Part of a small language model's weights.
Training: 145M tokens, 8851 steps.
Each number is 500 + 40 x the weight over its row's rms, rounded and kept within 0 to 999. Layers, rows and columns count from 0. Numbers have three digits each. The size before them is the row's rms in percent of the matrix's.

# layer 2 MLP gate, 320x256, rms 0.105, rows 148-202, columns 0-255
094:545529474493445472459608572456460507515544447498478468510526515434509486464491468495475544512521510544463478546509539431493490517506524484497469505496535493495457554471486562567602479488508484450508472468514488458564520565529471442523576551500499508436503481521479473587448471469543491513456431493440563459428520460441567488468434492522537490480449412476407524469488466481416467496534458588519511493529526492497484489561491514553507433491494507414509473496489539515566461438552500574443503405450558487526444524537460564434502480511507498513525440490538567533478507479537459472530513520512505476484535476546511552471505579462439507542560574498508520478486523516484578519505439426531513477451433501605502488452539530523481541415468539473528440498501468484464535483488527
100:500528507454504523497501433494450558451513468519529562498460423442630503483504485532500506576570538498506539473539497495454470470498489441457524488507500546487532516528571593497520447447486533536457501493406410544537576463484462511497422449449439450519525432495510592519424493522466507512489519462495520519512512460487538505481494501468538481414567542528556487585501462472398416523494509498514404502518505456519484512537536499457544541449473459549416567481510505522484537570477449473549481471482526491493570470532526510431470523530477544510528503539433491553516529483512528500496510439468473482448419485478525486422441457529482486494499502455472464594502550548567511539508545532493575455513443484471472539511506530457516487546491483436498525547456548489568475462516507
105:593537469517546522457486532483511506466463435564498465518474478521471533487519476607488427559530550570514496494539536502525493502502481514400474577491526525456465529470472536561474515423445545507538491528541458525498507459473534572452549439414542549520517461481467456518543488561499503542515456567542504457516540508453571567528506503450436483459560422500475529520529506574442533503474499566507429514489542483541460451504524576491531492594478513515514542447540473511522512481459492495461489524443529538471482501530455527519628458526490479460491443468433551538482482487534476507558574558487456410494527504480506524531512442525498503501527484480592519515480458510515535533509518477466496480506425455517532440517486453535492500458492624437477496441579494523477522557530463
107:531436503600493446500455516395461506546507540449449495486532469506496478552510520389554540491470518563505402502517478460516489518484526578571516571578448493512529543470511498603500472487521472498534518525471505478535522539441460547560451484488489469506503579556491454504505528550451459473529425521483457491556443525513462501528549525539497490541548506522464496460524505530528541539545512498554467538513433493439510535455500560488470518424520557520598484523607451430517550474530504516507513520476490490538572513429508522546480513506592426489471529484491430510479476546511434566494459466541523564489491573479442551516451524446483558523501496478505531514493511483512538598487469499480543579490481482546509497565464492522577503516468537574495507502551514521518506571494556
101:586444590540538500513499508496486477440495527499504597542526461482544502578549559503488473495494539516515520454468511495551509505546501525539396455519497547538533506515491426523531514460490444517439570543495462408511557469461509484428515546375519477490511516481533563364517446515510488536485473489509469461500529502536468535475535504501468490433540531502499437532442556488483520503439568468549439507491477528561498530499541432514504529552418433444531441462504473525495477435470510425499458520508517491513507526560485498474527508496527419485517458489513443521459486503456419548560561543515539531552517488499420521506526489491491579535494478537519434468469463465451570525473561569525560477559547494528577523524445505463523476464490473453528485454516485437514469561474471
098:524466481559565458475468475446478475483567521471505523522510567477522426488485561536514472512519533494505498501520502557507558491581538502510466482593533511458476516546492559521427482465512513510539562519486477501516583515435513485494447460476529554481543506609555495516479472468435481542569439535550478542475452444503438489492610474525592525462447491564506430499507449524431471388480522472530423484511469484522504485506441634544477447521479471565493465502498466492478455498495459559514523493494479511474454508552467492515571504534484512513463482507512402519459410544484480522439556497434549528518562569520457526534533495510476523496487506511485550455468458441489571493499526453502486530484487515541525537488577509581571476537464507513548578451518482502513560513451525
086:580432550502570571546497538519489572477477509487501503500469550447496480545425448464510448476510482518503501492522492509508510534402473415526470462524471516502487552404423448524414483464519457507568559552420502529441519545522493549537534527480526462513466467528443481525445494506524492496578498491491561518489455482495561505490488559526581540553492547536448514531346434487457480444462453513458473527522477537492468490503515475548471534543534548516539521447538526494465498471498460519439514474540515512428501402516531478498504512475530479484555441430456523489515473535511494531421441482468515510494461537508503475495387481502494537497554522492493559489505504444480473458562567571509552521484493475562563459432554527428515462511488541458519469442428548510490530480546497
111:521496456514478461514500447519516533536508552520602575505480479504501513536531460521564491485498485524545578523532521507471523488534466429481543593479481507542559457518497499512516485567558442431467514513521440540503493501541495508531442421531483590520506507494514380448545469532524452461552537525506518491512474536481502477507439553538561538505535558517463474455505500496505552538467508491528465477585444504502450473546501574475503504475541495546511535504569523470426555516513542452439525439554467518516570489506490497549536451572509464422501532427427438508466517505499498514514514488452490540555523535499423484482482492532553535482506462489538610481479478538502629481430501497540522517474536495521527573519451504493485491491487511546490505429489598485507437402386524
104:503506457423497489449452504581513515504501543561587483425556512519483546489580486531500473472521472468511552496523486584437557516417457502469471471429468490466464498493539479502542465507476495469506481484453484538480479552538488470497547527533535475568573551539555448553461487483557572548517544434498501488501420474457526421596501485489529503476525478518495557465439503457531449447548508443453508495467442509560431472563538537479492554490589451424487550466543504585507541531498452509540516477573521514524464512505460545495436455505441558553494492462488535467483471498453511459526497442523490473506513568522492468514537480538486461433452533523557486588408437483529450529455497496489499511468530460566525507460474552457417483443514453565484451487495453477449488534457489
105:554521556517512509535520541535481491479510477489538598482418499529471524503559405528549439476540432557606528497482459447504459482479451451466463494477516543485506498593507514471427510467477485456428438553478493501480530484540540481517494564496583512585466551461553477447562460492481613509530501512519413543535470475518537481536552503490455496452574513483488497575534536503569473445515452511502520491585543471468496502526542477510445539509492495509487470512534530533526466405446522568534396509508523506461492441525495498530450520507474443524506449486505536471424459468564463506516522533487511442481563492502480520453513497559485475486544540402517495511510536471471451452553443534494472483536489477538509406531574550466541431519535524494488477559489436532486512564507458
090:537474479540462470428485446499491481494436458501520566528540534500577448460524428442380561493509505477527551477526534495573513471525431560454557530559498521554514520464515523476539410545459448425505458509557504448546449485461456486497565469492518541533454489513498500533484485487494419533459537463547504494466473511529512454489490484500522470536566482491472528507476490569564475516482484473474494456504459576472483458534496599494469538479509516513534548432544474525567446503451493533470501481464446509551535482514454446496491500403517501486518571457531481480451546536504517518559523501461535531385489533466491417500476590508482479445529531518508512434617459540489520497600506429453537533510473510547467558541447498501530505419491417523536491499509526439523470538521495
106:544498470448537499482513495542482545509519553525522555509451487453547540556574390442419521484465539447508458535462528436499555552520485505526505503472514488469557514575510432475552493502473560500513471453446481505473450520559459533394424503547534454443468513416480499466502511456459464517569513491501502516461495539514557519516477523465462565462484533495562517531441462500529453496498533474605539572479434529556546551528502508473538463562539525514496468516519544491525592575453542448482440507534466520554457566490553476471527478481448519513460500521526546443528510464534528477482489548482524480455502511499506475510502507516523482420502550540449476487474403577524459410453484469480439489540511477499600545426457483486538480452522585515484486570506479466548522472490566
103:570456485525502456531518414528575482487495481540497559469528486480515496499508448512489516472525493535504484500533482524521478533438458468557497512577497586540518437473562558514455558484505498533533482409438510501484510431498494447477468503488465406520478448517508576521405455464549509480565420521533501522483485524527536474548570452508470473498508578475505429478415508477481571520518448534471508484535480403524538493496499528504539544445527500523518543445486516519496496435462544525450415435504545512502527506454521514461461474511474511504510549537548512537415512471514569490476507500565521459429454454533519468506521501468477491491556467501537479515434459466481473409526536419494592482505565536498492495542473481435465524483502495588619454541533512534450439391498463
108:531453488471536389538496398490483489531557504487542468503525587481470510536519476539473558447543590456543455465567503454518525557499495464505472514504538453506462495508509474499514559528522554557548533556546487547541453562460494492457510520516493404421524459560518515516499551502460484453515565565519473508507457493435528475549488533520489578477466488536427513494494462412502468490502514478538596465517473547458434510484502433473494417514558501587534467473478538494488538520553560539463511449458509551513559534393485566463516501539542501553441522483471550530466446479489494532495542422551494496524483464522538471579548471481494465447549490428501499511515558504523551552433579537525437456409501470496480517487467539562482523527496510513533492496477528496428491533456489
106:515539509508532511482504454517448499471508479501518526512536483536467402491485443524493503504453468508433518489474460480494506542460567574463483511532536413442503439478489494447494451553475532511568487585453447528522587533454457468505504511485489467436451481487466554501525445497454501551529516561438504519575550612438476456455517511476493470522497505585517464523475464502517493520483544434480528492477495546541462528542527426474496584488527474537498527536407521471538527522584480481496581467464548469478512555521543531471573450501533546477477483562559506517492566519515451484492543455452553518587452477477500465434534541533536545501490585522522445485491496511549600496467477483547522577478534476459528492461493432565551513450504424554500512569524517516578505578452522
102:473498493504508460608523493490438527468520546504481474495504538537460527551430481477441513573542517455462479506497443483557508495498479495510519431516534458433470494525407523513472474465535518520472517398535428542467534490517502459503462515446509523466513466526554511541455507533506514508486462544536490568578539497525491458409516498468486558527500498495526492497515489563476526469479537528562472468500539512517440481514480445475522447489517544522611583560493512568483523507521483501461527475469600539510548456472544529441457448540512498493483468497517465471528484500507552517535521518472453426494483556487519488489501488536589504479579541561491559523372494542532508545535532550499411506513491473501490450558569505501590357525534575485493518586443439491521554432478483
104:526470521520487471489449429523474534529407558438524541374490449479532474498521452430449404457560528510476482452509543496488538496484491488530522520540515515435470399494478447488510503566454502494510459538486518515463435541569564502507456494531450476465474547427463395500484527445503498509563489513489511461469492521536530467510519555563525471532573538534457458482483525453567524453502494498507549486490431471521453527513444497591502547489567468582421457509530537440412503439534448476432475534478487511464468487541519624504480475483430532481476517486522472497523509512438496496523570458478507540529447423534509531479542494520466514444487470550542534498496477460475498412492505497524547485502531482471554604431439492420488540485527506532466497472510491508450500497468478
106:509506481460548539496480515477533492465524554431500490495527549467479451560457531535571516604429527510433535545492422572509557543506502527552585569491520506537499510470541503577517495575507558471488511491350514476519549492474491515514466533501499495417501543464556445524483483461552536470494473459575486450493492561516487470498522522504531519506483526471461533507462599516485543481519496465503478396483431451475450536548495433560543502462521514517476561523504410461539499519562506471506532452477458519544490504460473560584572514547537509475459401519507428461474517474481457451530509440503550524425543508479511452507479445509485545480486446528412437467512479480438525579487532473513450520495545479452534495463427515481522492511500484513448495459492492566572508541510473
107:606479494498479525478430469552481435452444493537505527497487575480531501483524530517517516461465515505534546463479509429430494513502459548508494514500504486583450470496538552459513422559491510504534461532573442543476502540447584547522481497518478547507419440466540510486482482434515475454514479513483488478541509478442536471398454512503488461434536497573506530522503518521520507530500442526502504497494449538439409499517447461537473543537450524463545470484485517528441486518455499522402484395571489508586457436524531513446562496488457512445504518493530581510444513485471446436545570516506520556487503488490538473488500502530584549405449438472504543456550494531455467507493399509468471535504517590467483584480516507493515545530488494483466521442462585502556570497516475
102:584458480516525504588490476514494491455516510491485498476548457454522494565471429506502533499451560439475590575422476513444435481481450402495486453479514481431588530482587550594472474431470495520517462522463502565465451428527472486549533535471456515427554459545425496531483454524530486502454469499445472496449513493539514540582459548494480420487469470506525474549469542420529486542528545466511524439453531500529540535488472511469502521516492470457516538431510493473510501451487549434529464489520491560481486473479470485459484505628468495497430495531472568445427484514508511460448513442504527480478509487515537481453605450503553546451553521535516520533496551537504524514528596466462469527513495478519516431512507551464529520530504477564473530496419462550490477494502536
095:440572598471572589464494560447516490388488519427491531505497501469471414473561474451499447523515523467489478459467483511456552547537460541512492466523442559467463420564493519522501430469507502492505532541538485441448504499496567443503529484414553525508558394558508520485519471568487507495487473490544473418509526532489514518543457466508545474454500499564531580526521439519406570454523538471484463578491585575554480507484444500536496511534505493536473508498509497491578497454486479455545567583545534488490448478565511484566477536506487511464538463507457534457510487528492411508482530522432555513484461521476546542441554485496426512467500547480525470519508476492567539476559474531482541525514514508482525493444440465528510476516464496537532478572527531566500530523484531
106:523486434517557510509508428458494556526475517438527498501521529496451476511459466482486490551492501498472484545486434448547456550449520507519508491556460489484561392526452581531438444588541574517524552466495514521415541553486413471488467467574471510508500436530565508540538522511527517523579515453528605469503471501483445508493496558460536548473525469542479496501509487524516559442476465480523531614463538585468541420487457582565500424462445518558523523497437517501526503399538478456518526498493447527487417470501521490505514518515385510460487549545493394486466499479468496488546539500520483519511543479489518494484498442533463543504473516429503463466499519547553499469480459546510499467537486571495503514533526447531519489548574530546539498589518536514478528520540467
107:522459514489493501492498514527443484604568483491534536545488517501442504473496439500513456456421511471665442603543501536436549491479503476468501612502500436455486471456496542476532421480505442534534392515495505506472477498524483478621420485503515500525532585562510483468519547475454515397553556466471505518558509554505471528425439511394477458472585420541473492447538496473382483517517482526504495559509494449491507455496451506502527539551444520488516493450496499499518463475510549459537538455486518424504503457539551523459434511441504456484541509527477523506568506502510581524524471484517512509509426486492504514503506475493487517503541470503463534473505423506508555493501472467502464474469462521489515518494449466523488592466526499487487531536510562511500492478536524
100:545467538472434552492486466428512493463519471491498518449489499487506474458530499503497495437461459473510501433496467471519502528553440478533473519453509443471476470492468504525471526487513493546550481525516475459645551481465504415469499450501520505501456495513485475473555446513523512514473500478497526444596479585570503470522413539472513500482602497424448529503527547472467462492489502535557494383520465455554496539458486486465499546496516517521520490603525501510500534490535530566478506536530472533520502562529507512488485468667530589518451499475572543517496480473536429534455511467427510540539509488556503486453514437577492557454542477495429544450454540553536477518492542434465484539432503502467525483497477552519486511513508517564501590577462520461583545466516494
094:511459484610447520450532440464649511487521524486514538524483514497530449470572507517455517464446474490522455541506461497538514491511448448505496520448455445515498450523599438417509531494484440517461513460483499518470448526502546454534442472524432535517507539457507481570469485444494579504512486537446496465509546489474541422458461553488442553521548465594528527510434540549525513488492483513526545531503488517505500479511386495579465549495503566488558509451547538427543449557455482441535466541512522581523491530493447479517496518538477479427479498563504498465465513494482540473495446489517473523523497455464464463504572549430483548443493523548522416467540525447509512510502542527477536614555486535491472561517445494544476476538532521540443486454439490528554502509478470
100:505510494536513506486589470547600464520518470564556463506515467511478501589539510491562476540481540476505460544479450453506569464478419480509466496448554488487485528424500437551477467437481520564504479473534449530520538568486464519540476528431574530465525467479441546528447472479481478465517476470473510466498423475543502567490530454470474558558545455494530506520470529517458495575519547551538548581502493470443459515522541517522475463560453567493527525505527527594519479561462562448471458554432435555511465495586490473489515484481440440509456476540513520549455531522488534481452573424518511471504513559496474547609496513494557491538515538485410482472498529435475495491458550543523435486499557478514514449498518458523482479492476400484465513521530450511489472591447454
096:555481508474513508506496489497538476564530510468562519536494520493423543480461453514450523553414477530596458467550481543477472484456471503446479519522460469396475494476478496484477474513529464529513487555552420502537510487534480494444388424499470548506470540497545449472505494432515537455517509485497546485469462524508545467480469592544507489511523464453550509534459479564527450523482504504527480494536491506501509481460507504473478443511462533491529450455519539496577594554506536542432515489538521500533482495575469437505533567478541513513589521489561468519503533514484494475521502516556437600522453489502537486440435424508428452431461516488585556457427482504573507500626476471483478483495461524489486452534495417482502513505520594581433537512488478503495575545448446
089:480467505440447467492527550481465481490521550588427515451486533529542500614452494508485507532498490521535461529608527518565501499518468525480497529497415523546455434528546475431490549504566504474477540405531516534466538434537482482442523568471472450474431449463539508520461539459457510467418505486443522500577504454447507439506538488490530555543459468459441463519489432506426547563535522488509485474460506477488428486546545490482528548495530465460500540496503519565512536467419496505470534467493591541441418523516466509481490524533535585581472498507468530472495544546528433506516423503583549479473503540464447516530483493479512496479528552483514551423474479525515522482532523495423434534475521495485512470553532478539500408503447476434509414491479513544476539540504448
098:539568515531548479385403464422479527460512493472479559399522517489509514483470498505511495554519504517518493527511490406537521484486482503568592522544518446447528512476510446492540435486511550515549502493453511513486422576462475484500504537545566514539490407512578537494451501554509551492545536508477444479543483534499513500532482445479518434571491574465511438496468527523551560470470494520458486456452473473538523519512504491601488456444458490455550494515519506547509545465595531521503478472510431514517471496515396543558504546453488488551502486503513466521468448508494454529481489588528526473474580385502468496573428485496441510554502519540483507530476459443516472482528525466452490569506539529499466504562444514553593518506524530449486509540569518490481532436480527
099:498477483497470442512575489447526458490461527555534563497501493453542558521487453473464501470574468503550505504485470519458489523546507506553507505454495497492451459489499508474486498500545528507447418462478506471550505524530490470546546496550478488461581534498530507521592508539526509537520530467449513527509547526540470489458520486538548468459533436477598557483501546514465484517464517485503515525567493547453486451452474517504524515558530512533515479538446567446495451422545418590502595434595454485571553485532480530519482488446494527464508539438478482573526488587487484570535474484443573522492515575524468365450491448454542527450402539508497475507512533499461443516542555557501527453419566484493553527499474489503493467531485519489501546489632519495534494440529508
098:499509461469505525535529486429447461530487454432547516422565526502564516509486516529546565560549522490581559529498490445531537485542532469475570465507495435437484479501553468537496493553429507498502526504536458489477489510343492500520577499508472547532510503547527507452498567456487531493523525527523471550498403492487467468554480542552471521490494545463450495448514474532536543497380462481502485445494566441492493539455480461454462529477519483508420458484577527562523558492491519533495437502457556501481532499498522454521527481522479451504507425450495561528464506504515469492541487492473567528556508483443495519458470433530480554484545429487479512447552506537521487486540461488494493506571536441503493480443505486548460575541546529486552459501507406418388574509566525
107:466530484535468503531492407425490501467500552548481531549470510452518475516531493608499451487498548520529511577510551473491549450468479421502520477534509514468492554468509516466496484505542538499500494451470495516540486503530542410468534427472472463514506581551600465499513531481534526524531512499490530533521479484499394528499498526475536553487537517466491525398441516560530541498425501567489465490489471458559462539537511564480560459507462559550550488510622560433499407544551555536470528484451537476478493475544441512498497496505552507479506506597483560529446523552418499482496517433486533536548506502533468527525525526501544484518499528468491429446496479536412522426509484499560434530514481466494458515523498456543449488537588567512450546544491539473467583508502427
108:506530546515492448490445522504506471506489506460480536496439492480544546497418446544488483552482444472534480481450605540573512454562469490462498463480470516501512556512462458581529599469601488458442455615536462479444456435507540501557492443492515490459499557463566517521477508509526529503543523537510524489483537496431530479522535476492495489565488481503511523529525502414560537600525501464549474506477501502485433493482490530503478424560594556537470548463475492461511495561563493541504499533477462527480466520589510450481614500586528574490449479555543514524482562534545471482525462465448501497507590482469542496522432482483480508602510567488521444503488476522494512476479507490456498518500493496446532548491466514486547474589495553486562500549471528431540474471557476
108:536473485464479450517448468516543510537576500466505555431550515495493541418601541485557517582493448444479533560511549555516513496505537495466515515458437547518573484478611497508515444472523550477485486513524539437483559523506506474466516504558483465584554461469462562439482519515523578473508445481523480416579496473524526461526494575540531469537482516559430494456545520434499531536454562514451422434522486510475502484488465475488535520534508456440531577453483484498509590447532498500473480481563467516458560493498492547563507507564481525501444523518562499451422487542444446571532420520463528552483502498555510507536525501429471530483514495524460510447459454478483483496442468423432485539481479571465510525553488517496437564466493514524455496548548481497445455520473510
107:496464472532493529427549552473502478499492488461454522531568532480498609452486476543536482523531557551474479522467544430472517516498505499509551422564569485504463538476501506509547501412552524505430488458468513445484561482513537490579558527492433408469525449419500522508482478526516415578435478429574507506468446427488540490428548525469498504496454469521449495485471505422572503441484513517546586543511511476497475473485561512483513557473520546513446491512439536483535491450532508547505471520487499494505505506506518469449475456542440522513489522582531499452487481465498464451533427445544427459574524413523456530541582441513403524507561499487575422515457506510494462456526531515511466481511546496461563578501463516482469435540521445492482460491505466484471498535502443
106:517436573534560465489494595457490497571561584452535537402532494458607466452584493430440522510515473485489495497581545534550444436497495454518532487524505534506493476596529446520447485562472517544558532481445445523506464518527508494549546497516450523446547565490539476579537506503563530500459446517469497507514553546537507470539508485475517482508544491515440480469522498503480499492526480555523568563513461459472458437565507582501490438513522454420447515480447471472513491489465535507527484511494499522474480537499467450568498449456427414413531543561481518541476539491502526454464490485492519561455527491443523488492488498491454489503436443626509533486485523490532510526519540480489523574528486548445501450435462565527538488519504512542564520535508512453526540464471458
101:516487546477531577503489480540482522573499493541416522409505451475499552411574505475419494481523527477458548547555562491522433511543468464509522475448453520387448471519550513518559523528505487549558509501459495488588508527503474503549467451477591503474511480518501481483453536519461496449548434452496484527478499581468453511583525452441529502516530556514444518536517474457561433462554524497426558546472464507517596399436526522450511420523483497446538486536492478492465505541513513441443460488584503559435521513458514543508506472570475462480503562554487492521481483494512462496427473524504560579503517486470514471532519522555504457557503516491548579432499459494518476460487467464479496484492456514489507471519420584474504496549538570533537465498472524484529536528495451
094:509542556451485504553522511528548511479509499537521499524521481502502460507462476569486535513536519464513474499456514507405486492474460563541458642493551514485525515508510578491526487507515458491485537490443537397470568554467527446471510430536517456434542503490446446525407542521584452565491520523498550465570449512452534458503458502494558582512505498477478538561557541546494558455510478522455503483573405515517528504504541422517524430520513573525522481443545435535503532499467521526543571485526499450476624517445481501446559472508523467584526526438567472522484466538453491520497519510493507418538509523465542480482469525512573483490467513481525579507478475459491520414490470487528511516531494551495501510421489420568538490547474533485452492549580525524485485511494493
089:536465522523467481524494439502547505537479429534480439519426484490499579548563530503586520469489481567446474477451436505518517496529531496425470464513546540569508542504573518454536553507510516508487426482502504463429565526456513568435450577470559493570491442532493484532471470486586502522512543482512470458515531495448481489466453500408465461469477446475502542550475471519519530508589538495542541426490468447529500498480467467571445506579487510576530525531501488540517508484469463505424529473455514431492499408467453511449488506419425548532528485453527448539455499520538522462489517535524463478512452577475404555403538510480469547512506513503485468522463511480536471518483562503432508532445528552549483549508478511574519496423520562529517506487476508585455491451477500
104:514537547485508510549522560476522470558480479496505495511491538507580536393461513569523526434562505460465503518530560464468526449448488459490508519486521450507451521495526480528568496466540529518623554446469500527520458486543509537466474566477490485618474497515503402464504555478505484503513458453495493518526486455529569503525553482483485465531477467491490450474450597522500509526573483430450545435551467527461495475510501467511548493578551482487453489523579467509510501491557512475508564494636538475508492540517548567472517465476477503492531597546467514523400491564564500519515496524515432598496509531561541539503509476546513459462476435498525518518424496491566462459504527492463496437433546502528502500477532549514510484500490520586516515500518415479506445426552522
088:498549550479472502465535551488543578526489530501474462539472535490461484491487563464559563462530548464495575508493484553460487537511510479514573457461475493426459456502535513502482432475507505491522487519433492455462532514484464464473456478510560498577444489425543524526494453508514522563538458462503562492556486536522478460466489462468455560459511503452496502615504466531452476538416455507476544484482501454456448471511572446491538447510449501521562510535506502477477483491538442537470526449477560484473446467372436601478472520490455542416505478487481465444560517486475431412509497505506511530435428487472545530534499558528484467487523551463478494592540469470437489500543491513486483508467529514504500498505565517560482524511515423426380532586566450557504504489479477
097:516557515502501524486488408475499440532438454437563515492543544442493463464482472434448502421414495496508413515431492497420502473504476469547465459480557443482505473508527512463529507529497558490508533528458489566531393545492469508539506489441533512447591524476501434537453529479525531539518472505465448460509543442495457431532462432552456456449506507559507489452485484493456550488517498502483578481522453489471478529560395436564540507514467556460495430547439501509478381490476510534508532455514456476487508488511448469518491513529464573446530496460587454462448511485553505533499546482547538528437466424530459511503572531519520515509473474506513471513483493476452483575516521534524583487538564523445516486552482515504474535459444496531465402518516433540544528527508541
089:545501571446469594556512518451466519454503436472513514463419506471367552496487494517502465502423569541547461522490451509455446478468461518586545470492548479483482503457468459526419525497481459523468517512484488482494479542468469403543536487488491522571525527491473555444492466475450500459536476544509569528505519510445423483562512512512460472476561460445531436485398521558477473529545457500544487469496501565495502528449526467468524549582482485433557500437578445540474490488534471452503449506546525475516504482459528527478450475477521477517578507544506449489489458404462548456511468467470551476506425502526508507462474473592490490531550564537457499504457472542536531486528569559508498534456427465462457445482436481475551522508490524424544457471486527476511525447538520
108:502501543492401521520505502575484496449494457503510520417511518522565521504526473506561498420535500495527512525508550497472463470563567485450540465464480453533449458518564514447473608486475595537522439534508446527542496523487516476532528523510475513544552442476517516511495476459483466481500540489472557509437469481557527517490470518535517536501480584530490423427474540480604544485496542549488482504486442581507464538499462492523557513452518406552494511486512506430490527477562497533473536530454451467472557443538525547539504537531523545527541560460459543452519522493462516530543550478449488492520556538511419457505435413511561512390500532497523511490401496472456411455504517523445503449497544504426515522536442521510553459549466525501465496433502549528459548473411511
109:496467479483417466472498497484515429487504456525498451515494476511516504526459523456529571479482485540564457479505474491449513459470485402522469522496463549519507481513518565504495431475567498496523465454570497510500566447518467463519516515568473502487542561491532471465516479566514468439527554504544534517370504457508562465458450476543544462494591551427535502543486516523521488449466477461454392596548491602472515482503518519519517499520526531490510435484570504446433544491577533450538449497566454478474551463482471472508489477470508471481485531474509453473561425517523547567434492468505608573553502522449487486478515542546472482508444558412509557443422453475493470435447557520427545451514490503520498523491488537498554523533541470536443507510489486478495555464450507
106:544492575520477574485562490470428473482450486506503464482531508515541483560568496573534563504420486516537513455499492520498527502499478484567552513529501462502488477500473487501568452448510532485493446543478497501500480485475519489483453455521464555518560599532493500464566513531479477435514502540516488566439513575560507476454549479405543512398559502545519482536408528601493524460509518544518502577560434495448488526415459544471475498535478546524570474515438496574530512479482483520572519538535499539488517524469533531520583496486507579457516548481508514513448506455507530492511517512443558530462603515480515535464470480554535458482453536452467508538517513545517529499405491483545564482500501521463468461382438476518596529492521565540506506438480485453491493479579513
105:514562527469571461491553557538483589529444414550471494475477537413481467485484504594550503493529564515495491520431477529501479540484527435488523538447472517570519525494486423497483503447534554504417502539569467510523518493518543480562481569434542477494511483462465512429483525508485471496571508473415571483504513484497557493488517473460477560411524512481517528513489535474548452515481502456535493444541478497505525530531568518502510551486523550448484521461543498457463460491532505469515550526430527532445497520498429535494450482529511469570420512449500473497445581523530516599550486501528519469495522462511495553516545480465457518497634521462518493515463539493456467533498480480562531506498620503526490513543564569515444449512474470480441549558415458500463413527509457
102:584503453495501560435588459452601550476464515535492571508493482498457438496496522413423556517494468481423617482462423481503486526538540520524486452506525498450475465519513578468534511533504509469491416502514507511526486509504468448444480424570486456510513529477511487503491501524499408533555436492449514461464508487457436485450481562497432524492508409473411526525443516494534487539470511524529474448493479523508459530462484466488607508496513472531498509509489465509481459545505524482543456494557510460499495460520555489511483449493456534483553430545580497479479556535527479457506537495517498545434500388434528488508504545464517462437448553497488459530547579536504487491464521476570491506505414572456454505453472512479554475539548506536481596521497529574506509543464486
096:512426419542425464521515498452434480539514562466504472499519459439520422504496507500486597481520528420496491515442514445515519472477490529485533535466492544453454455439494464476504494444564520489461394472518441542550583442505553566476571455457520565485560467483553497519471538451473467557505443534499547464477444452477509491525531520525501508490445456450526523474483529464454468526515466518508456524453578507474522555526438513501531547479459453496493454483484536444506487554477527555497494495526507562484528515490539424426399475482547512468497500471520467456486439503473488553515439504515500563470545510509517557560586490492484581523513562483487470465567556509488552466553516479565490522443515523531477406528530595545496525585519509431543522494449528591502480522522499
097:448488490503544452490412427508498514560483534542505526470478466460496534499524520557448452552547486507456535500472460468509470463535572520548514562450521378492554481421475483491527538583420562568472458535441426514497477488420562494428498440530512488547550582517542475466518486511495516450536530484432573474540498512502455580527407516500438526460569491485476461513503506530471453465485509494518455477517456580564499486482518507507513533567472495483513505482496528461488435475493478512516513455509460503565541464470477540484498472487469488532561531512496487517560575480499511523458534450545489634464493492436471492436509494453531494505499490534482472429484489508499556509460516490493615434525568512524463535510482528462557530539542448522411549441501501462584504471544474
101:480445501505479486495476465528487437550470442478492567493434516471468529551575469498506484507483483478471514536465517470500504518465527550473509530474533469499503522517525521470421489542560579511547466519465560458421463467523513483487468529455549473559499502432484471447496553493477470453491512424485494499441533615467472498484492551510562465461470517530555507471513617542495502486532569464454462481553543554433504452523514405572583532548528509474493467458451466498518514470479477543467462408445532515556507491622493488424460529544546512512531480552450488491450484496406450543512566498528509585516449550491497521436526532486502468515526509480496519504425505469478558541523471480508517456459586435453465489428445455541489543502452492495454424482521539501482481437412508
101:490486585581497529511570487503505493471529454509543571518485496454452423459485524491492482516548523477494511497563558501490523506483457518464445436514483498499485559546525527588417537522480444487504508544538484523473474494490530476536508469406493544522546509510506562475460521552525544517431511444453480400513495516556500471463509534492529490402531523496521519521559468547504464512508526486553486511458492492483507507509497520570478487528490534537575557482489450543556477508518581409546489510477508511513534490375497423502541487548463461475481403544467459542578522440552505504421529476572448527569486457539474530544506465505441468508523529480479491540527502389463480501592503471498466518528532519583497498553528560502550536506484537521524530628463482558590527509476505
103:455562494523436490489497483505541438540504447475481535492566429466481455464516524473505500523480538478510515484507505476535551495428453488417513524466502428463441557466486480529532453483464487484469427505546494498543516398500501531466438475425457492470520564451489493488545561493528519533479485495477530479478518523518519517460466530570475516537512526519463467492580509515501518486520560450421550519522521468454494504620521502456499517598478563474518576462507477451536450513411489435430472372571484520518510476564539517562558465503519576474478476461500550548497490480554465464537403572391450441479558495582597484515500507523497493503510472456463538472489498517485456504517502471502490497513447505522481416492511431516419534548556482464534506515508530481504445487555518
096:528550529438471483501455518474514452512571514490511522454508546482491525484530499465545484536475471464546501490536501526471509547537462518544523472628456475470421511496521516569607514461491502486513484582447517495434494585484515462499500509482552461497500487590512501520499474548527540489509497569533500430505508394461488486488495497447469469481423449481476535504495522389466530509492426480489527439537544476497500576490539394471557486505534513547457565534603505546566535486482525484491497476493494525437528452435539493504452545541504514503539556438488582478524496600460530424499455460509437513500497505489496455477438465565501476487434521481484477501558480574483561450593557521489450488456503461505531473516516526556532489546477565438519473527572453519516547565508484
102:559505537474524539509472528465525492511502538519513451509476534493463523541518473522398486560548556533523499427483497496498415526527484490610533580519516500521487502515495535467572431517443521567474467504570554522538550526500478525513530393486506508500471516581539521484559584436515523454513521528549467485468590532560577394538449470521437499427508528518518458535422492494562445522459519458469549507502521565510442501444492478504527550544532507525548472486537448514501452505458522538537517470531541465528528480494524472434501505543498479441554514548469468494554502475552507532534526481502548456367559569501467535480442499551494491470453470487549508529498433465524450484507497450457536456573469564540625497486478476477545517562479461529437456507530521502503489500504495